Each number is 128 + 32 x the weight over its row's rms, rounded and kept within 0 to 255. Layers, rows and columns count from 0. The size above them is the row's rms in percent of the matrix's.

# layer 4 MLP down, 448x2240, rms 0.012, rows 125-186, columns 1680-1791
size [106  93 100 106  88  98 100  93 102  95  96 101 103 101  90  92 104 110 103  94  91 117  92  90  97  92  87 108 101 107 134 106  84 107  82 104 109 130  97 100 106  99  92  98  95 101  98 107 107 105  89 130  97 120 104  90 102 104  93 105 106  97]
[[166  93 103 143 132 150 110  91 147 133 160 125 137 121 145  88 134 163 132  98  77 124  72 192 147  90 195 164 126 125 155  87 155  94 156  99 136  97 122  99 117 131 115 167 139 156  86 102 143  99 149 143 110 111 117 138 116 139 139  80 102 117 187 122 154 140 146 100 125 145 132 144 173 143 145 151 130 155 164 168 136  77  75 104  90 119  97 141 111 216 201 116 137 131 126 142 147 117 160 188 196 154 140 103 216 151 182 115 103  91 146 148]
 [148 149 255 118  66 127 113  99  47 147 141 143 123 132 117  95 127 112 122 102  86 129  87 123 167 107 200 138 125 121 126  96 200 130 116 126 107 129 148 133 173 110 168  46 110  86 156 152 133 194  67  92  96 125 143 114 162 147 129 230 201 140  88 175  97 173 169 184 114 119  99 101 159  64 104 141  93  78 255 143 119 158  67 113 139 146 118 121 126 113 108 134 123 137 130 141 150 115 141 144 188 139 152  83  84 128 116 135 148 155 111 144]
 [142 174 112  35 151 163 141 135 132  90  95  91 110  99 124  92 175 124 153 141 142 111 141 126 144 202 128 181 143  94  96 105 183 152  94 141 116 171 142 128 149 117  86 194 142 177 156  96 116 148  78 106 136 128 127 132 142 186 162 164 126 144 106 142 141  70 148 147 135 146  92 126 107 152  68  83 143 111  72 140 102 126 142 172 121 142  73 134 128 164  47 177  99  99  99 135 120 141 151 121 191 145 146  64  91 107 122 138 127 131 147  69]
 [125 134 134 139 164 127 141 110 123  63  99 127 141 122 144 167 132  68 159 236 125  98 117 118 112 135 134 148 134 118 152 120 164 180 137 111 131  83 106 127 121 135 125 141  78 119 106 113 105 146 144 152 102 130 120 168 146  93 140 125 123 106 198 126 124 154 119 129 138 164 151  40 112 127 128 144 120 165  41 234 155 137 150 123 144 130 121 115 120 162 125 107 159 130 173 144 153  95 123 125  79  93 166 142 146 133 145 119 121 137 151 164]
 [ 83 139 175 192 132 132 128 136 127 120 124 146 119 115 143 163 128 164 134 119 185  70 125 105 117 117 137 140 138 111 151 124 169 120 156 114 155  70  97 117 160 124 134  89  99  95 108  70 105 132  64 132 146 123 127 151 157 114 182 221 159 156 135 202 144 132 146 142 147 180 147 136  67 144 142 103 134 164  98 154 134 195 111 103 150 105 111 111 119 120 156  76 126 137 179 130 124 106 105 142 181 168 143 122  54 147 170 156 129 121 101 134]
 [118 134 127 148  78 136 113  97  76 163 138 114 159 162  98 124 193 104 110  87 161  90 111 138 126 133  91 127 111 102 150 155 188 116 165  72 142  79 129 130 151 141 103 175 140  91 154 183 137 110 154 120 124 138 114  97 141 137 130 124 157 110 163  16  97  87 114 180 129 137 127 198 161 107 108 180  83 149 145 130 116 113 187 131 125 126 153 121 146 159 140 142 150 124 114 165 133 135 179 145 179  88 104  68  90 127 113 125 102  99 175 121]
 [164 142 148 119 151 109 146 149 130 142 111 126 111 131 116 106 127 138 130 121 114 104 118 133 118 157 104 153 158  72 128 106 160 123 148 145 173 118 133 124  63  64 107 107 159 198 142 112 102 110 167 180  84 149 142  98 138 150 137  85 141 128 101 199  94 155 173 112 111  91 155 103 166 110  99 124 159 107 122 193 126 119 130 106 118 106 162 189 143 121  29  88 146 110 106 138 160  95 107 117 161 140 154 113 134 149 148 116 147  92 144 113]
 [ 88  70 129 134 145 150 154 149  82 172 130 122 102 160  99 201  92 122 146 180 138 109 160   0 150 137 136 182 129 164 113 155 110 106  98 115 146 130  38 125 124 160 100 122 140 192 132  83  99 153  93 125 136  95 116 112 137 110 136 160 124 133 123  96 178  88 184 113 147 162 111 149 145 149 153 157 111 154 178 136 137 143 123 141 119 115  97 168 131 142  55 127 115 134 152 119 111 128  83  83 118  91 129 103 154 116 169 107 120 119  90 151]
 [172 110 135 148 107 118 147 150 146 134  93 141 112 166  75 208 145 124 113 104 180  96 127 133 123 145 110 123 129 105 105 195  94 154 106  92 143 121  81 131 136 210 110  99 129 125 126 150  84  86 121 120 160 135 128 125 158 135  92 159 163 149 153 140  98 104 164 144 139 145 115 119 102 122 157 144 133 105 234  80  89 139 170 156  82 114 169 121 135 167 109 137 115 128  90 122 125 134 145 120 160  83 123  82  85 120 106 168  87 109 142 169]
 [161 173 178 113 168 126 204 136 153 105 162 149 103 169 131 158 130 128 127 140 106 140  87 126  96 170 154 112 107  86 138 114  97 140 135  91 150 147 160 121 129 146 118 126 112 192 111 124 136 153 101 120  95 107 126 128 138  99 127  51 146 130 165 153 114  98 176 144 125 127 135  78 168  59 162 177 124 142 219 190 176  85 159 124 128 132 151 108 152 102 127 122 136 119  33 171 166 109 136 152 131 177 178 149 119 151 146 145 134 115 154 126]
 [153 138 187  91 144 133 114 135  91  53 118 134  81 100 143 105 129 138 165 135  77 133 150 196 101  90 193  94 130 108 126 111 142 159 145 153 103 145 205 112 194  87 145 101  97  38 136 129  33 148 158  98  91  93 146 109 126 152 146 145 144 141 144  64 117 134 142 119 165 179 117 139 149 158 133  52 112 119 138 100  69 182 124  75 157 125 149 107 158 172 132 135 149 144 152 145 110  86  78 148 167 173 148 177 159 123 152  66 149 123 127  98]
 [127 113 158 153 139 139 149 133 148 134 131 137 139 105 131 129 144 184 120 120 114 152 123 187 138 101 198 125 154 122 166 112  63 117 145 106 194 138 198 122 155 131 130 101 124 113 128 130 145 126  87 103 138 150 131 111  67 103 113 117  84 100 136 108 162  93 118  97 125  70 117 152  76 180 101 109 148 146 130 131 164 104 167 101 128 165 106  93 165 172 143  66 118 176  97  88 174 120 139 116 229 150 122 138  98 144  89 166 113 157 131 148]
 [131 141  81  73  15 126 123 102 113 124 141 135 140 127 135 139  96  86 157 103  63  82  89 158 120 129 119 104 115 136 118 113 145 109 144  76  92 147 113 129  67 207 141 108 178  91 145  97 161  60 118 138 102 121 131 112 160 136  60 109 163 135 140  47 104 101 104  63 147  88 121 179  94 131 136 132 100 115 103 145 118 173 168 111 150 105 172 136  93 123  93 131 141  76 146 107  91  65 130 100 106 124 157 130 117 132 119 141  83  62 132 141]
 [175 189  19 117 169 121 126 156 173 134 125 113 111 155 120 106  41 180  83 107 136 173  92  90 129 111 154 134 150  92 142 153  93 106 151 130 147 119 174 124 130 125 124 164 146 142 107  46 121 139 199 147  90 135 124 148 122 140 156 118 136 129 160 168  87 150 130  55  88 160 115 148 116  56 107 173 147  87  56 172  99 121  90 146 122 121  99 153 142 144 143 159 142 163 102 126 144 174 144 106 148  80 119 138 193 105  96 164  96  39  83 109]
 [ 89 138 120 170 110 173 174 104  89  90 134  88 159 121 124 110 144 169 113 182 111 118 170 129 120 133 104  98 132 138 162  95 128 144 159 102  54  79 170  78 168 173 108 100  99 157 124 108 136  96  83  97 129 102 107 116  83 146  88  64 117 120 160  73 118 123  84 164 128 144 169 102  62  63 127 118 135 108 178 147 142 141 133  96 155  84 100 171 112 190 169 117 160 136 110 160 159 139 151 112 198 107  70 107 210  96  98 142 149  86 102 110]
 [144 181  96  96  92 123 121 180 123 148  52 151 126 111  96 111 188 156 161  90 205 146 126  79 105 114 173 119 108 142 115 106  97  69 128 178 136 227 149 142 100 101 169 114  83 107 127 139 111 119 186 119 202 132 175  82 131 110 147  71  99 117 177 111  85 105 113 127 107 120 103 162 149  78 107 144 107  89 121 177 141 113  87  62 155 123  88 111 130 218 122 100 108  75 139 135 129 149 147 119 119  93 102 145 168 131 173 112  79  76 122  68]
 [170  98 179 113 142 138 125 126 119 149  73 135 139 145 138 160 197 101  98 148 168 223 156  74 173 134 151 103 158 155 137 137  82 217 168 148 149 210  54 129 111 121  77 189 143 184 110 141 155 123 176 130  89 140 141 136 127 135 122 197 110 121 154 150  89 105 115 116 151 152 121 131 128 121 121 130 116 158 120  70 115 103 100 133 186 138 122 162 127 139 129 115  91  95  89 130 143  88  87 106  94 135 117 122 108 136 159 122 102 125 146 208]
 [162 196 181 132 162 144 102 126  49 145  82 115 147 151 136 135  73 108 119 101 149  96  82  71 151 161 129 135 102 139 142 139 155 118 179 116 137 113 143 109  68 118 125 130 145 191 130 125 121 130  52  56 106 113  82 106  80 135 148 203 145 130 131 146 121 141 109 104 102 141 138  94 139 172 118 138 105  75 144 118 144 137 131 103 121 142 146  87 137  93 126 148 153 120 191 155 172 154 150 164 115  46  79 109 142 128 117 164 119 148 163  64]
 [152 124 149 116 100 127 135 133 162 123 173 111 140 127 145 132  80  96 148 122 141 113  87 102 130 147  82 105 107 201 128 155  94 107 161 152 109 132 108 129 122 125 122 117 116 101  80 144 136  91 135 166 145 163 135  78  89 122 135  26 108 145 160 215 131 117  66 134 116 133 118 117 158 114 138 114 168 187 157 131  93  95 123 191  93 116  93 123 147 139 187 180 141 121  92 149 148 195  90 158 108 102 145  97 172 125 122 137 137 140 115 107]
 [ 90  82  50 156 135 131 143 178 136 210 146 148 132 118 151 121 103 127  75  68 119  56 164  99 120  74 125 132 126 121 125 166 129 136 110 115 184 110  80 127 113  96 113 144 121 161 130 132 125  94 220 129 103 139 131 149 112 116  99 157 141 131 117  62 116 173 151 177 127 186 137 111 166 164 105 104 106 190  87  81 120 169 170  93  77 133 177 126 159 143 171 181 116 127 139 130 107  88 140 109  98 143 127 173  90 160 135 128 117  80  79  98]
 [ 74  61 176 167 150 132 129 114 130 155 137 113 103 134 114 134  40 181 152 119 192  95 146 124  96 104 140 136 150 161 106 104 110 117 122 104 150 213 143 137  99 152 166 166 125 104 113 165 167 156 169 119 179 150 138 154 135  49  88 126 143 133 132 157 138 175 107 213 152 154 110 118 225 175 184 122 110 174 170  92 108 144 148  97 114 132 111 103 156  72  75 124 124 107  84 167 121 118 135 115  64 168 103 146  62 140 149 137 112 142 184  82]
 [149 107  84 161 123 125 145  95 146 194 122 159 100 144 123 146  63 165  95 148 112 169 125 142 114 114  98 145 148 120 161 128  76 156 119 167  99 112  54 129  97 142 146  97 163 164 121 112 161 127 182 147 169 123 139 122 140 129 130 169 117 110  64  96 117 120 115 148 137  66 117 152 156 126 177 114 139 133 130 100 152 114 115 142 116 154 185 132 146  87 181 138 122 125 175 113 118 100 115 128 144 161 154 159 153 147 136  89 142 135 123 191]
 [142  99 105 165 116 128 115 152  99  61 146 129 131 139 120 134  96 139 128 240  93 161 130 177 122 132 195 119 130  55 143 131 153 110 115 119 137 132 181 122 170 150 181  36 142 202 149 126  94 117  88 120 102 129 104 154 142  99 155 193 204 118 107 168 125 164 149  82 164 120 162 101 137 121 148 145 146 121 165 119  93 127 123 165 128 101 125 146  94  47 144 136 148 155 153 131 116 149 151 132 163  62 155 150 120 110  96 145 159 183 123 150]
 [123 178 124 167 169 113 133 144 107 133 195 124 179 142 136 143 158 136 119 119  90 173 105 233 171 192 117 125 158  96 146 150  91 103 141  89 148 167  91 140  96 133 132 187 123 107 119  97 113  87 137 113 150 155 166 150 103  38 101 124 140 129 131  81  96  98 117 179  94 165 156 119  99 206 117 175 177 143 104  58 128 171 162 134 100 109 115 152  81  73 155 107 143 107 127 104 140 140 112 137  82 137 118  83  56 131 129 142 150  78 135 207]
 [111  77 123  96  70 145 125 122 129 183 119 117 135 104 146 111 133  64 121 133  89 154 206 127 128  90 129 108 102 149 132 125 178 129 134 185 160 100 127 134 138 153 165  57 147 102 102 152 133 172 110  74 108 111 115 213 152 127 132 107 154 136  81 195 123 138 122 128 135 147 105 111 104 157 150 153 148 114 191 194  92  85 131 154 145  86 156 129 126  66 116 110 158 146 140 109 169 111 158 159 158 163 134 153  78 143 118 109 161 179 162 132]
 [181  90 143 144 160 127 133 126 173 166 178 119 142 154 148 145 121  93 170  53 115  99 138 167 137 169 133 146 148 113 145 165 150 133 129 167 141  96  74 138 180 103 132 124  51 138 134 114 163  95 144 130 106 162 120 107 150 114 123  56  91 116 132  84 106 121  86 118 146 128 136 118 105 139 184 139  50  99  91 101 129  93 155 119 156 128  93 116 115 140 177 144 112 136  99 153 100 107 103 114 151 105 102  79 129 122 198 106  92 122  94 123]
 [161 107 138 158 116 150 117 116 116  96 148 111 125 121 134 111 164 166 122 108 129  79 142 168 101 147 154 145 126 139 145 129  39 155 160  77 113 134 153 109 106 227 124 175 135  91 138 150 142 140 136 120 108  92  80 124 132 153 125 128  87 138 113 118 137 110  97 114 144  93 129 126 129 181 146 168  63 156 200 129 163 152 170 119 106 132 134  93 151 154 143 102 115 124 124 114 142 151 128 142 107 119 130  68 245 118 123 176 122 167 155 181]
 [159 164 184 125 129 129 121  92 127 143 150  95 100 117 169 135 201 108 142 145 173 130 132 118 135 152 130 116 115 124 125 160 130 112 152 111  75 133 174 120 187 164 111 129 117 114 117 112 170 100  91 117  99 122  96 204 112 166 130 136 167 109 160  64 148 100  69 144 110 110 133 142 109 184 101  72 159  93 126 141  98  92 126 105 135 114 153 113 123 154 149 123 128 103 114 132 126 161  86 143 158 113 128 158 190  98  75 144 117  82 111 161]
 [137 136  89 121 144 131 181 129 106 119 164 130 157 130 140 135 127 167 176 120 147 149 114 125 129 122 104 138 127 128  93 115 143 149 123 204 137  93 174 117 109 165 106 137 110 118 142 146  59 163  95 146 109 136 125  72 111 140 193  73 108 100 130 153 164 171 111  91 103 181 128 193  60  90 143  91 138 121 129 114 152 123 159 124  99 129 110 113  99 137 114 150 110 171 177 119  79 148 135 107 143 119 177 131 128 103 130 143 127 116 138 115]
 [162 151 119 187  83 119 122 108  93 129 132 128 139 160  94 107 104 130  93 122 120 164 131 165 129 150  70 114 100 115 169 194  90 101 121 167 169 144  68 119 118 209  98 142 143 149 104 155 149 129 152 116 117 115 132 118 134 162  95 103 116 123 110  78 109  92 171 129 149 133 159  62 126 141 149 133  22 144 149 163 183 158 171 131 140 127 121 123 127 141 137 134 154 106 140  92 116 117 104 151 125 132 134 115  57 119 130  93 107  96 120 178]
 [143 160  85 162 137 140  98 120 143 127  87  72 126 143  59 136 101 126 160  43 125  53 120  65 118 150 110 165 103 139 128 114 109 140 136  97 117 135 118  68  68 162 144 114 140 166 143 106  99 110 159  98  92  88 110 105  32 154  98  91 148 100 135 110  85  34 122 134  81  96 134 124 118 125  41 140 139 112  65 160 133 124 138 149  70  56 115 115 107 186 137 113 172 107  87  62 115 104 129 122 111  54 113 152 143  96 163 145  91 121  71 151]
 [150 121 129 107  77 117  98 157 145  94  70 128 130 192 149 155 111 153 115 154 139 100 121 144 138 176 138 110 133 129 143 163 130 123 128 130 144 127 202 112  31 102 122 120 107 143 124  97 134  92  62  87 116 118 145 180 139 128  89 136  87 134 122  83  99 157  76 100 144 154 142 135 143  74 155 120 140 141 137 142 108 145  81 169 150 112 103 132 139  80 107 107 145  92 161  94 163 119 171  88 131  88  80 139 117 104 132 134 175  31 155  99]
 [153  93  48 131 128 143  88 140 187 128 198 145 161 137 133 141 126 114  91 110 195 122 119 218 126 127 150 105 121  95 148 130   5 147 180 130 109 145  98 128 138 155  94 185 121 122 129 134 113 112 131 138 126 108 107 164 147 102 129  58 106 122 173 116 109 120 136 188 125 116 107  65 104 146 112 125 106 125 175 145 122 117 118 109 135 135 112 127 107 116  96 151 145 123 140 119 100  91 156 138 152 208 133 126 164 111  95 166 113 148  91 112]
 [ 41  76  83 112 139 121 133 131 100 181 124 125 147 100 137 171 176 166 114 153 177 106 189 143 126 157  89 101 116 129 133 157 155 133 126 135  84 129 146 123 143 183 131 155 126  44 154 121  79  89 139 124 175 107 130 170 150 143 127 138 166 123 159  90 133 149 161 215  86 112 137 165 174 145 117  89  74  66 130 135 137  78 166 131 152 117 104 126 136 157 176 108 140  94  44 114 176  97 119 129 113 168  83 166 200 134 139 175 127  74 105 163]
 [178 150 213  96  66 129 106 142 126  53 170 151 162 130 139 199 101 129 140  76 102  85 147 170 148 153 105 106 135  92 131 152 163 132  89  19 137 138 123 123 123 203 121 102 104  77 154  77  71 148 123 119 147  91 127 134 136 150 127 138  76 146 120  48 112 116 115  76 109 201 153 150 135 174 158 163 114 102  52 139 184  88 147 121 111 119 112 128 145  43  94 132 128 111 144 144 115 160  94  99  88 119 160 146  76 147 126 137 153 131 133  68]
 [139 164 208  80 134 129 107 116 139  45 142 117 132 152 106 145 203 119 114 130 107  80 149 149 120  98 155 135 128 126 139 148 119 107 116 171 120  81  86 122  70 196 114 122 125  78 135 128 123 120 138 109 104 122 114 149 144  75 143  82 126 140 136 172 141 129 136 133 144 118 125 162 138 167 106 123 120  95 106 135 102 132 164  97 113 135 134 159  73 208  37 145 135 108 143 108 113 135 170 109 107 117 158  99 171 108 146 141 105 120 186 123]
 [111 146 122 129 144  99 146 173 147  47 165 139 125 141 127 163 140  53 161 139 112 123 156 140 139 122  89 100 132 156 111 141 142  97 183 160 116  67 169 129 174 191 136 143 136 147 141 104 130 155 179  83 127 122 107 138 120  89 168 121 131 117  97 175 137 119  99 113 124 146 109  69 129 183 102 149  89 155   0 150  91 121  70  71 119 126 114 156 115 131 129  98 101 141 135  93 135 138 115 126 127 171 172 119 147 107 107 109 148 164 109 148]
 [114 133 158  79  94  56 131  93 138 136 108 175  86 116  67 131 136  90 110 101  99 119 124 123  59 147 109 182  45 114 105 143 180 116  81 178 131  97 118 154 108 152 105 102 124 177 106 109 155 120 130 125 113 127 127 108 159 121 125 195 184 123 128  91 114 132 120 119 123 113  94 103 156  93 148 109 135 130 103 141  94 112 139  93 142 122 134  86 108 109 133  87 189  52 118  94 127 160 191 148 118 126 118 168  60 110  95  70 119 110  88 112]
 [ 98  89  82 110 178 150 129 186 127 142 129 113  71 112 129 180 149  83  45 105  84 172 178 175 104 144 149 121 136 150 159  90 135  83 131 115 119  48 139 136 179 149 115  98  98 193 106  95 148 170  87  80 111 110 104 139 165 177 130 163 120 162 182 203 144 126 132 160  86 141 128  92 111 139 155  90 142 157 192 155 148 163 117 143 165 113 142 136  93 109 166 146 138  92 198 162 135 162 122 118 151 135  95  75 101 122 131 150 135 102 117 120]
 [173 105  78 115 169 133 115 107 204 100 106 119 178  91 117 155 186 117 126 121 138 172 133 147 160 147 116 146 143 184 133 177 156 137 125 169 171 122 148 119 127 139 131 164 145 195 125  97 165 144  62 106 131  78 108 145 150  90 147 127  86 121 141  48 136 153 157 164 162  97 123 128 129 165  77 135 126  95  75 149 121 123  57 120 108 109  71 133 110 120 127 172 142 130 121 123 112  92 133 134 128 141 125  67 121 128 169 129 109 114  17 164]
 [224 113  43 127 118 133 113 144 168 168 136 144 123 134  94 119 140 139 114 118  99 163  88 202 113 148 145 113 131  90 139 162  76 136 134 159  77 134  36 135  83 165 149 181  91 101 101  94 107  86  98 136  94 125 133  99 140 179 106 100 148 126 117  83 101 133  88 114 142  59 109 146 120 150 170 154 151 142 190 146 171 105 122 161  83 104 152 147  62 205  81 173 102 112 138 123  76 208 139 102 152 121  95 134 140 144 133 132 155  76  66 254]
 [109  90  96  98 157 124 121  96 120  94 146 123 139 182 185 127  79 143 174 142  79 137 160 110 135 132  98 103 143 105 118 173 206 129 130 160 130  88 167 144  75 126 143  67 101 240 140  98 168 164 104 119  58 152 140 106 131  90 119 100 113 176 132 127 132 127 126 113 154  29 123 137  73 186 133  67 132 106 125 134 114 129 123 166 155 152 188 122 122  98 117  99  63 128 117 138 135 107 149 132 134 101 118 184 181 146 172 137 137 135 128 120]
 [104 133 143 141 162 135 115 138  81 122 112 145 148 107 147 142  82 132  70 140 181  36 111 147 126 202 128  80 142  95 116 160 179 128 115  48  89 144 106 133 101 142 164 111 130 140 189 121  79  99 113 113 158 123 116 113 191 154 136 204 165 120 156 130 105 137 193 162 111 141 110  34 164 133 138 147 138  86 145  90 148 128 174 112 143 121 161 131 147 158 144 150 111 122 114 129 122 131 134 152 117 106 110 145  84 143 143 144 193 164  91  54]
 [116  91  65  75 149 134 121 164 134 126 175 134 143 166 154 166 147 121 124 165 160 104 101  77 107 104 185 169 133  97 144 154  68 108 156 123 176 146  76 117 181 137 104 158 118 116 147 122 144 132 131 105 145 188 139 149  94 169 143 155 238 120 126 172 121 118 138 145 148 124 107  97  45 173 109 150  95 166 205 164 126 149 166 149  88 120  98 103 102 191  89 118 131 117 168 118 181 144 166 136 141 142 164 110 181 128 127 112 183 140 166 146]
 [150 123 106 146 117 125 124 179 123 129 177 113 115 117 158 150 139 189  96 177  86 106 121 148 114 142  87 102  97  98 104 137 132 147 141  65 146  64 111 118 142 126 158 141 132 125  84 115  95 112 108 127 146 133 159 170 106 178  86 189  89 129  91  88 135 136 170 137  98 129 144 134 190 138 106 115 135 139 111 131  98 118  71 170 123 125 169 132 131 122 164 147 110 166 124 138 117 156 143 150 171 111 135 139 172 151 104 136 191 115  82 140]
 [137 126 189 105 178 120 115 125 167  65 117 162 100 131 138 118 130 148  74 138  87 187 158 168 153 144 199 134 143 136 118 103  85 144 108 156  70 139 116 135 167 133 145  84 114 158 172 110  57 170 110 164  70  99 126 157 137 138 151 154 149 134 141 166 124 126 146 108 110  74 132 157 117  60 120  83 113 104 114  45 150 113 106 144 130 159 159 156  67 193  97 157 126 127  57 116 158 118  62 136 173  62 138 146 165 117  75 109 141 137  53 101]
 [133  61  78 139 119 127 136 169 101 202 175 146 106  91 141 153  77 160 159  89  74 143 107 143 123  99  96 158 107 184 148  52 134 118 128  74 134  98 133 118 134 103 146  91 121 165 137 102 160  74 117 143  83 113 137 102 174 136 133 105 142 129 144  70 150 112 134 106 118 155 106 187 145 160 118 133 152 186 136 160 142 136 136  83 117 123 137  87 127 109 112 131 152 143 143  85 102  97 117 125  68 194 121 152 110 130 133  95 147 131 115 135]
 [118 130 109 113 196 144 140  98 122 116 143 150 128 115 147 129  91 156 120  87 133 141 129 154 135 146  71 131  95 145 112 109  88 137  93  74 164 134 177 122 105 105  90 161 146 142 128  86 100 137  81 115  84 159 106 116 118 165 143 124 119 134 167 122 139 128 110 162 153 116 114 131 161 106 121  95 119  87 138 201 114 115  77 102 154 122 153 124 128  92  85 124 180 153  98 155 145 123 120  89 189 186 143 117 158 141 144 144 113 156 104 145]
 [102 137 189 190 104 125 142 172  69  76 145 111 130 135 133 128 193 130 122 119 134 115 101  89 127 191 201 132 158 160 151 127  96 129 115 142  75 152 133 123 143 105 136 141 130  91 181  98 162  91 133 135 101 124 123  86 192  93 143 137  95 114 211  45 122 140 145 177 108 136 119 156  81 106 115 118 142 100 167  78 171 142 110 141 109 124 113  95 149 114 133 177 119 153 157 147  89 118 104  97 129  77 103 137 154 157 123 127 124 127 128 150]
 [153 137 118 117 147 117 158 142 160 168 107 142 142 180  89 118  71 145 119 142 157 132 129 111 109 152 138 140 120 203 155 107 111 112 114 133 144 218 108 121  79  72 132  78 131  93 101 125 145  82 129 169 139 110 163 149 178  69 183  80 143 163  78 119 108 174 170 136 147 197 124 135 141 129  96 125 160 123 149 101  92 102  91 171 125 140 101 137 198 182 113 219 132 100 137 142 123  74 111 131 118 192 145 150 118 151 159 129 115  79 109  89]
 [165 119 121  85 127 103 133 136  59 133  87 139 108 138 110  62 118 116 166 130 158 147 128 101 127 131 162 139 100 200  85 116 184 133 127 117 159  70 134 128 109 100 129 101 166 105 132 155 129 116 123 149 108 138 109 127 140 114 142 164 142 108 110 196 131 155  94  95 113  83 124 117 111 117 137 124 136 193 114  94 118 144 135 107 135 117 137 129 109 141 103  64 171 101 171 178  91 133 109 114  73 169  72 105 144 128 144  81 113 151 136  89]
 [139 142 159  87 136  66  75 125 118 123 108 157 119 140  93  95  98 131  93 131 148 142 120 145  61  88 235 149  23  94 121 145  82 125  87 104 138 122 146 145 138  90  97 135 149  91 107 128 142 142 110  94 118 115 148 108 142 128 141 138 144 123 123 131 112 128 142  94 125 122 106 115 125  96 144 122 121 107 121 110  80 134 161  53  97 117 168 127  85 148 113 110 172  78 138  79 146 102 201 101 123 142 144 124 146 117  94  69 123 150 157 158]
 [142 163  93 183  98 112  88 147 139 123  93  97 123 120 139 110  63 142 123 111  61 186 105 174 126 155 140 105 132 158 118 134  60 112 146  96 158  78  82 125 133 134 169 112 173 173 153 156 158 137 153 158 112 134 128  55 121 122 156 110  87 142 170  76 121 115 202 255 132  89 151 122 142 171  83 127 113 129  69 166 151 136 157  91 149 123 116 187 160  92 146 112 146 171 138 108 147 111 113  93 121 143 146 124 150 120 116 112 101  57 144 147]
 [116 163 166 145 112 186 107 126 186 118 145 108 166 147 180 176 148 100 148  64 117  99 191 149 186 128 101 101 165 165 152 157 133 129 151 125 188  97 141  85 108 150  92 125  89 139 129 121 127 149 101 150  88 113 117 159 144 157 131 141 112 149 157 189 148 172 122 123 145 109 150 130 102 171 152 175 167 147  81 136 152  80 101 148 135  64 138 150 134 178 108  75 129 178 111 129 146  76 122  97 167  59 164  97 117 152 160 146  82 115 169  98]
 [162 170 168 178 104 122 107 113 186  68 136 123 143  94 143 121  53 166  82  88  91 137 122 149 135 137 129 109 133 179 160 116 102 122 110 113 142 150 148 120 138 196 126 138 170 132 113 146 144 134 138 163 110 126 115 136 144  75 128 159 116 118  92 183 128 120 155 105 160 108 160  82 139 167 177 160 119 122 145 163 111 145 121  92  93 136 161 148 124 178 204 125 153  97 126  95 124 105  94 143 132 173 133  72 139 144 133 156 156 145 135 119]
 [109 186 147  21  95 136 118 159 134 138  82 136 126  77 147 114 159 159 134  79 126 155 132 166 135 140 129 115 118 210  99  99 136 143 151  92  32  93 145 138 151 168 114 100 146  90  77 118 157 148 144 158 115 107 145  82 128  85 130 167  79 113 142 130 137 110 132 123 166 119 135 160 121 117 128 108 202  89 131  51 182  84 144 145 133 110 116  83 103 165 160  65 129 113 138 159 140 124 161 120 150 125 121 121 169 123  90 127 110 109 172 180]
 [142 134 111 111 168 123 112 130  53  40 150 110 142 159 113  95 144 123 145 129 147 108 127 115 143  97  79 113 118 209 117 100 136 129 135 182 166 174 133 130 138 174 169 139 142  65 105  84 125 175  68  73  92 179 120 114 125 118  83 143  68 136 118 170 130  92 115  70 159 169 151 137 107 169 168 167 130 130 102  42 126 116  93 111 138 134 188 126 110 138 162  61 108 158 119 141 109 130 148 124  59  49 104 150  87 115 132 134 147 133 180  73]
 [155 184 130 121 185 147 149 158 101 109 109 120 153  77 138 105  92 140 131 145 147 153 120  86 170  95 109 130 139 154 161 133 155 137 111 181 124 150 100 131 173  72 169 162 104  93 150 143 136 185 152  90 158 115 125 153 104  82  80 107 123 118 168 188 127 117 136 115 136 170 141 133 102 134  82  86 106 111  98 136 185 129 148  76 140 150 113 126 171 102 152 103  97 146 102 192 154 102 124 118  93 144 164  57 103 152 122 155 150 185 171  48]
 [129 118  73 159 118 132  78 158 136  69 106 131 145 106 139 106 113 151 154 168 148 105  98  67 143 111  82 139 145  75 129 101 156 140 150 163 198 121  88 132 139  96 127 146 100 140 158 130 178 137 183 127 104 116 130 120 124 124 136 222 132 137 113 161 101 198  49 139 152 102 136  91  77 154  88 108 117 114  79 103 145 117 141 119 141 115 126 139 121  87 160  97  97 135 117  96 142  91 127 155 129 126 130 150 152 126 109 145 105  96 118  76]
 [155 142 213 110  74 129 152 123  95 146 141 107 130 111 122 131 103 199 142  73 183 107 147 199 135 120 108 154 126 111 155 130 155 106 146  86 130  94 106 144  90 120 136 119 113 147 120 100 114 143 137 159 107  91 123 184 169 125 124 155  86 111 181 114 162 136 146 112 132 112  89 126 183 165 166 111 158 168 187  95 145 111 146  85 147 118 134  63 125 130 222 108 132 203 139 139 111  63 155 158  88 167 130 151  80 139 142 153 127  99 152 131]
 [104 155 128 114 167 113 146 142 108 123 129  90 103 110 115 129 182  45  94  32 174  92 149  92  94 165 122 139 128  96 145 125 117 123 143 151 152 125 122 103 143 180  60 100 158 128 128 104 161  98 106 132 116 100 109  84  88 134  97 164 167 101 113  53 112 137  77 207  90 117 148 117 114 149  86 125 170 182 148 141 134 145 145 132 117 114 108 127 112 129 142 113 164 103 158  87 115 115 141 120 109 188  96 127 109 124 113 166  94  91 142 172]
 [134 136 106 118  95 138  79  42  90 137 189 131 101  90 131  96  39 151 168 129 123  68 114 153 138 125 117 131 133 121 127 131 164 113 132  74 150 139 112  87 130  93 181  82 128 134 134 177  75 119 132 166 186 134 116 123 115 145 126 157 166 120 104 166 146 189 120  73 129 135 143 178 102 147 135 124  61 107 153 113 147 120 123 105 127 128 151  84 144 117 132  94  57 145 141 163 149 128 189 101 136 197 136 135 143  98 149  82 135 170 150 164]]